From a checkpoint of a small transformer trained on Wikipedia.
Training: 413M tokens, 6308 steps.
Each number is 128 + 32 x the weight over its row's rms, rounded and kept within 0 to 255. Layers, rows and columns count from 0. Numbers have three digits each. The size before them is the row's rms in percent of the matrix's.

# layer 5 attention query, 384x384, rms 0.0468, rows 18-34, columns 0-191
100:077105060144103160140160130089137163089107148120142206114115122228083108119141113123095107172067165135079164143088152152135195144070175074108152097156099108128166180118121131143118128163061074135130107144151138112060153137110160172117113143131102123148183167112072078153093152152138107143094142143090124132122136156164144092199136096094114113114091133186175114169109172114089159178148076145207098089168088124160070134075129107112083054153151115064071138142163205102076118160145132089210153139184118081112144095162089111134160114077134084160163144074107099150121164182061106132
097:142175188142104133133144119070159109131117136100105100147131062149176174128131108088133090126193035121108118122114101122158151136158154135136130131101129135098125131146185100118192114169047148143062144092069098089081171150120142103134121096147143147144096142113107068109111090095080128079162165180178139148101134114186099157117146115095113098164094087113107129049126158074117138094146121100047117153113166126126171193080134105094076206099120100157145123121146107112091154113104130087042131146120171179130112100154167155154110139147111152119137162140156140141176135118132137078
101:139189151165090120156166097146098144102115087136126094152103127133118123098039187146138143121170100140101121105074172101212102142144162152137189135119168127093170135121109140094128157119140085093123201116134078102117060167139178141119147166142154111146095068165174123135078095156168198105106207144120115101141144112171081176135065146118106075076098108109145057106124159149098136109170140149108133119123132138140109159096191150126105163106128131168075119132099120109098081108156181153110148162097169122167097090129129088168148146189181077137076156135188101065110130121119145063
104:095099159162142172120142139128139054108127106137159000099098150143112133144145135131160159082120094105128083147085148045123164154129120135129139161103166096127121143116142129151125111141155152118125153139095125108126137153119123137154156122090079071150117132129187080102124116111138125135145074071090197123108071102099108124104153120126156149130116119122148200092102073125158166092078135120162116088101125179088124205126150124096193118112091130083128106136056067138162145141126120158109151105124147136181144154118130134120166172160139182197162167159132169149162074077157098126
101:108095191188112048154088126118183144106142136191046183116061117151110139142126104154116090126146170143098153109118141105116129080060131125097116117124111154125113177141146105126166088125129104029110130115161177164135152101135131130152125146182125152128159098129106115152139112115153136151073120135144174130080108137180151137143168162157138104114142178123133119137094181194100142143137091102101160152141171047143136141090151103144118055188138100173142124120133125097110122087101161126131161070149145100039089118136109103139154137080079132086178182151161144139135122161094116147
107:118112114086120080033137105092151141142153121115119097190076132059126118114148100136156173188085159156122119091143119169165119118093131137086107106116148120151143112085146126166128168200117132113179144100100141121134110112114096129139075147164117170105112155125131139111110111091137099224119151177150112175110100160153050067173127203144066144123094194092159161163111145142129105171127062110106159111071179118177111137126102108106169084159131127115143173118128135134073131163125121171122131077079082124199103190131141128112122080173146182147127154121143164093112107176069121128
096:083181080118117148142108153159071059130106077162150162151106052136183088047137102147091113102115116141150115067112120090092115120161157131115131130126115176132158162134151148111098087159109129131131084160138131142172127138125139139165105144130168090168101169122090103136152154182106130137089180118120106114185143097118054145102176180120086112119098174200150149185171140168104151100106104212094159104155145103110184074111085147121128087109181092109128161166054087084100181128126112133111095170193116088097111142122146107153110127116114100174134124079100175135110188124089138156
097:144150120146194119170122135128134112059147116154129138103140111133105169146128149110098152107118159141117094137069167112144056154157160150140120177174079151096117135105085110190128149106171114156123084109185104202117156103150153114083098090204081164219136147122116096107075133144091102121143114111133129065053207141190186140178082162166125165145156099155149105126096158150166125121057177135036125078148146119132107148095132101110093167140164130113067087181107185161135084176114130127106114093102137111139153167098129181119134119108121096112103173196131138141141165143135103131
098:154111159147125124082165129118129073253123153101134174148146080101063158093164155095135107153125109053128188143064087124185172128131105152157128165132118115180193159110080103101147090146139118098122133088108112137140090055173122160115117112104121144083099087169129137157163096122125135135106152132135136063148147134108141189101193139121145129020118127147128117086123097105082121115104106144078156113149139097098108075097114129170078139146114107122099183079157120118140145109115114150100104066126104128139086089124161156175166173150159181147127100119131106105115102080124153153
103:128142114146114097137137179112122134146122216130143203083085076129175134131125158155089123140098123199176090122099095118173098107137160112149107104170132204088096120099111131112103143167137163149133123077139067150083198113099133161079154088114126123140127170122173121108084129115101101126141163085118118128179124134171112156100152083129160092135164132138134080114148149165079081172111163173129179102185174071128116185119105087131145151131145155144082112150096150111120188172192158103144111068134138051121149087081114153077125112097110116151199124154150068196142157180107144105
096:125157126137123161118186126126138126113134073121109110111088092094191125104164125112108097129110071135073068114140146133125179120109155166169146091081080163129119086138144163176145109092100106134082176125103149066130101069121152069133137195173146114117045136109145161133167099140145189132168102058098175158117156126191193114101112144089074083181075105105129098113164082133149094136166110133105130145111139155143125091086153138138131126098147124084096114185118124159080109149197069155146090112106126131186140096183093115187146135117166095149164052096116149123171107121131083087
101:107138167185085152101158134125083044182143081167128179130055163121021149166160100200081157085088113128163161114134162160081109118151108092120102140195120159168124144139102151131108088073132180186072078123117113178120104190145110060091154108100124118136083124099144086112104155106190057103117088132088162193151162122155088083133128128123179138152139123135113147189129117145160093113115179068166107139172134101117128090150156108064113107143161146138142075170148191122108102107074125089088067110157154084122131166100085153135088131100099132101119106180116070163120118147096125183
102:099199180107113104170118083166149178127123112144127052118127126090088105027159130108111159121097149118160111109154155158117057187138137149160097134146143110140129103107101131072076113147155095089184169145188045125171162087149120096103113088066092069138136132054101088080113125085169079184136160144135119098139128120045135171170128073116079116103170102120138152178116115041133086080116083188081147105097151178188137101090146111153122097149143102157132097157152149194094142106147148138237147078095148167130138146137150074137158125091121141162106165154159128128152140095108095090
098:129138124145147122132113080060098103109107088136120140120181070127152108152168176133156114109176068132087082072139103172201153150115084082114068139164152116105121116186160108087108097172113101087091101113133051176127165117104119063132141084179103109101131160090125099139149102156125091112157117126166100159110128080194199139085082167136099148120152104119102105125123209087138143174044097129105053166183165111095131128105136161120198065168146160118097163102133128105093130126144117109106165105144116125141137129120065168122128137130094179158145132124108170151060139188093157178
079:172121107146082122161092139181119150139147158108136125117139065083146167177084135151143135124134094132127126145140139093143149104132107119083138125137159160112115094096127131075151127112140150124150053147093119127168155172100130180101157103119117096145180140176122156159132070157122146150122143109116141114176156107122181182088143141082190106084121203111148112175089119168178090158136135113132150127145009135153107122115120151101132085150092166146137119095102120196096147134119118130145067139109142143134164186138054164132127090142172116139108154120155125146143089152148091121
079:138140113147164164129099148118192120122173119085098138152160150178126114179147141196116135140132130106111115188091163112117156115123089159169146095163156093176149088112151108205099138135176075117165122075094106150162110165143116118115141125159148105123135169093187209096068173113070200100100179107121095187090125126158094119077068136140106176114105123163090221087116121092117117151129139109116120119092139093112146131154141110149128153166107183154093146125120137156155141148093192158117170101037103083092093137154139127169158167141161117182128178086119116101136136150073145129
077:127100126108104112127113145123158125192133150109080158047092189121095125130205112135160151083103093179141119117170151137137122154151102122136115086155096156165153198080141137089152125157065135058114169120053070107151133106160155170099202102160099141177096135150117081146080120100123135146152126168120176085138200068106048101137114105109155108081141119120138152186171040097170122146107087121124143182134112103106129127117125150085141131141154148078149075099073121104094091143142058097159120110089132150150157142117178111065130090107082135120112134144125092143167200068200123099
# layer 5 attention key, 384x384, rms 0.048, rows 18-34, columns 0-191
096:089162131052077161134044147167155129132106110175129147136142163173098146127155125070210153086131106090149142129097161137196117116152068127083132134108082083144139154163148061110153164182071105148126121181123090146131132129136127111097129106129144154111174132151145202167085119108145109137134146088122134145048147132124101155081117133127162064137094115157173093147150183171174143129110153103148092189167146088086114143093131037128135128133172049116096079182163128131137087137108146117119138124120110142087140136094110109058097097109166140119100169161163165127082148148151124139
097:158100172091163141078090169090123126081147100135146099068163077153094097168113139176112163089075235078114131177099135132073039120171156159184168102150155124199151113123123110171135136180134176173103129113148157149119180182163093109114123143125076113140146140131099140091102134143120148087161080162145114136177154097075099115138167150142125140190136159123128170130127141087178114134088101239034135110105160129177125170098126045135132173063104150134120092118134124163151091124118129148129067150134079175173171192150167096182119137126099167195153169125116070112111066146123109152
102:119125135119134070102133108153151103165158072129087102132114121153135139158087148117192125125160168143141144159112109125204099141100118133135153056199120108100162121110105137222150074094121134109119155129104082139147119156093166192087069116067158087131165117135125145178110136149085163128162128085087133121168081107174138114124115110104121107105094099159143121118145103095127154119106105169160179162134220118110094107128128069150118116149164146182145119165114112114126089111101099156118133133122080164089090096167116125138102096120173121118134177163122121101097116077131139141
094:141144160163135113150164135093091082149163190105098100160187121103171117139123116135140081063175085219136087110157094082152161054146114113117161119112131193171117117157193122136066134085136116100085153117131126134134141123061152126140177106089124066124139155089083094138164168129141062097193047096116184147145179104147142161103094101132148098158075071103134139151141107131102151150137109107120140105096155100123114165127140079094118070094124146134122114181112163124156143082099160144173122096129085078156171122094161165153164164125115132080160170098118118131140134153101120117
097:164115108160116107088105139165093079136196103136143150101119123190177122089147153108107035082107069160106089141175156126123180116114163107139147121163181141101065167129162137083064106144122180177143118144088079130064186162139155172129134109124129154133121106143088164166176147188073151125129207143114147135078156112108149204099168156097178116145171137111101121145168147117201136167115154148111097131057100090130112099108156139126139175138135080173068156105067153118126125143218125130164071097152118163105058145116165154150033082116081140103123093092068133171118097133141112129
105:157172154089038130110191107140140129063141072164107152106147134091132058134157109107159162114151083158116114111096115122084137133128107123042081139132101124145170081147139163113150213118119146103098087178121111156125086142137105099166157128106132114119120148182123074157198147164113158096170162116140070122173102110161151162120074146128081168123126148109130146153161169139077123097190138122133122138072143157130153220123144114153150133163130158164088114134161189053133098118171129094200094161127084158137139066145167121134157135089164159159140084146202169124061113072142118105
097:102103145096153136112124201157075114106134177153148113151139146121086100143126130154145122113142116092154136117102114069105194077144083110161068108125104093135160136111162139120117172137181141143108114138086132206114049065142151084154124144125101158170118200135075105118127099150119156198084171100113085094113142107166095123089128128108154150134171139133079126093113147145177100109112109141125095129108128155194141120147069152220115114086109139125133133036167146123147165096086173145120153107129153108101030154133135134098107084116113113132200095143116132163154143113075115191
099:115144110131131120121147144136155127103185104131156101124144105128112138072111096076160134175149122128070177124131132111129100120136197134104121187076121114144115121127181126145147153143133083079155131141148122103171104151146209078097123173129090100167197093082070157158115141119126098099077125114107169106162146123099139172155109078172098137089118102138163166205144162116138165114117128141086161143146065137115160198089151121142138101143144106143124193123147128088171128145149104119133138121123181132142110134150102070158123088113110167093101146153125168068093175189171182099
094:098135147107177143170114164169079146115121106165098099151077155146070082134110126197124142147118116171124189146101127130102133186175148111091176162143146162101106112093080112175126108182073086158156089156183152104068143135099123077116110165133145101066051156128086129119136099137117133146089129183059074120136128160102077151142140089080109174086037098106167117144150116105140081111128129097097147135149129132116122141176192156152133152110096095139137108105106144153157125163126170141162085143106167148096146163122140167070136048096156073132118122127065094144094157143080080107
096:105100119147130065090098170103125113143148151200147076107184094118139116134161109125118124134045130152130102117084110183058117089137127082123132112138148142154096148171160132095137105161146141135129213143170163109126109110107176125105151165151137124152096110170121106155067146108129107128129098130113103118136110170146170125110142116115075170145098076152137187145115102142128095149139183104203107078145118174166131042117098168140124152107120118093140130090056110130107176173154112167167154063091146071111131168198104165128130079108126104137129153086128139138111128107107131131
098:180097107152114097031144086160089216108104095098102103095168123038107151154098103093147191115139135126139120103121108138163152066190157178172176099175136129068107175092118173058132144157161178211165152144094084105186116062129096097126088100096141150104119169119119117040106153155111157136172164140138119161126135150166116145143122067119131136146077137168097148118163111172074102121082119159130126157120176074084101107117169096149118132185168130131155137158174103161117072164090098116127096188114116141081184096152108104119090087120129103128120208138098115145074112093092116074
095:185112166137142149106136158156128110149063158096120131082131153141140162145120073178042133185164149144117146133167142108078099121144104118123105083085088133171090100163172051114110088163172117089121135131132065069104112102147127158084148078128172152124111175092121125079147134150149080142096132140130097094138115144084135087146102124179178117140099120203168092135049123201137144150089138088170088084115115178123153148153114141136122187147087150170166168153130163134166162112185210165102151075188125136125054160122155144156160134102110132096173105041194078128155093159131155128
103:123148134122169128170129120092145110198133098163116115109117177134103184143103150133122128150152198151068115122146156093147082179112186096141161077133095066160091161115147177152103138054181120108137038156128086071125078116120102127118113086131112149149106116108143092124172147181162147071106081084144092128178144125198086180110114101105103160150124106112131095169150141194099148099155105136094150126202139147097151130145124080171095128126115152108119139150145123143147114093174177120083170090149213151137090186154078105141088141118081163147171171137088156086141131122179108124
092:029182075105156116160128107106137113146156159191127150099091119085049148141117094094118136061120114143160182112076085125086133135124149103131103144112124167128172126155103105126111133108093192126087150136114110126114146121149165069096133065175118137126152194095133167141133112168099067154113141162159107142115149166122112151130169149121163126135142126174084151119137116125119094090084216120120076079205127084153088113116121144144171123083111209090109160148173115110090086119129087116172129104106111127163185122154128124125155135091147107158066118080135169159160105118142095093
076:149126104120199118119131125092114162107075111178090178137110068105142126143078189121079151190134122099114178148125085199092121140114116147137105081132115102146127092101160146134170157079148192165083189136161081145166102088144158124150144133141131135053123136215147169096133137126087136144114167122125132087127086187115045129093152129117157121076145109128182165118061139117113113141154157126153170143160119135098099074137159174180130099129154159117112159108139130144146143160121111095110150082105097076120129125101094128088140082127135095072105077116070097174108104128098123092
072:114138142124154096096149127159082106138113135133157140179097171125095092119148027101134118146171115063124126132166138108135085086171109159131119159053146130073159146168086130147124126104141060136067068076169145135103105179101126143132132085115151172116052193120123100092171156128203069105117165138163102067153101181130103116168110111158136115096093143116144133150149151127124134133172030123159106110130152074137106180171170097131119072121123123159129137162174086146135155111165127098150111174135169180167117135115173152103096095132118082114154098091120106122149158142057080106
075:109098134172090145148175113162154102118158085120169093065162086103127108076098156130149085171188171112127140113111110117115125108139141152134100154094145169161128113140126065062118217100159214151142128158123033120153171091177046115156094174141103142141128119139153078113085089112124157125081093128125105081098157153110126112082123120125110097114138092137170145173127136096129144142136176158093103092063104150117169157112128163184099133133071120115071139160117116109110189149090098157081135154173163070121177123048087128092102097064093151114125105115103146161169129128162140145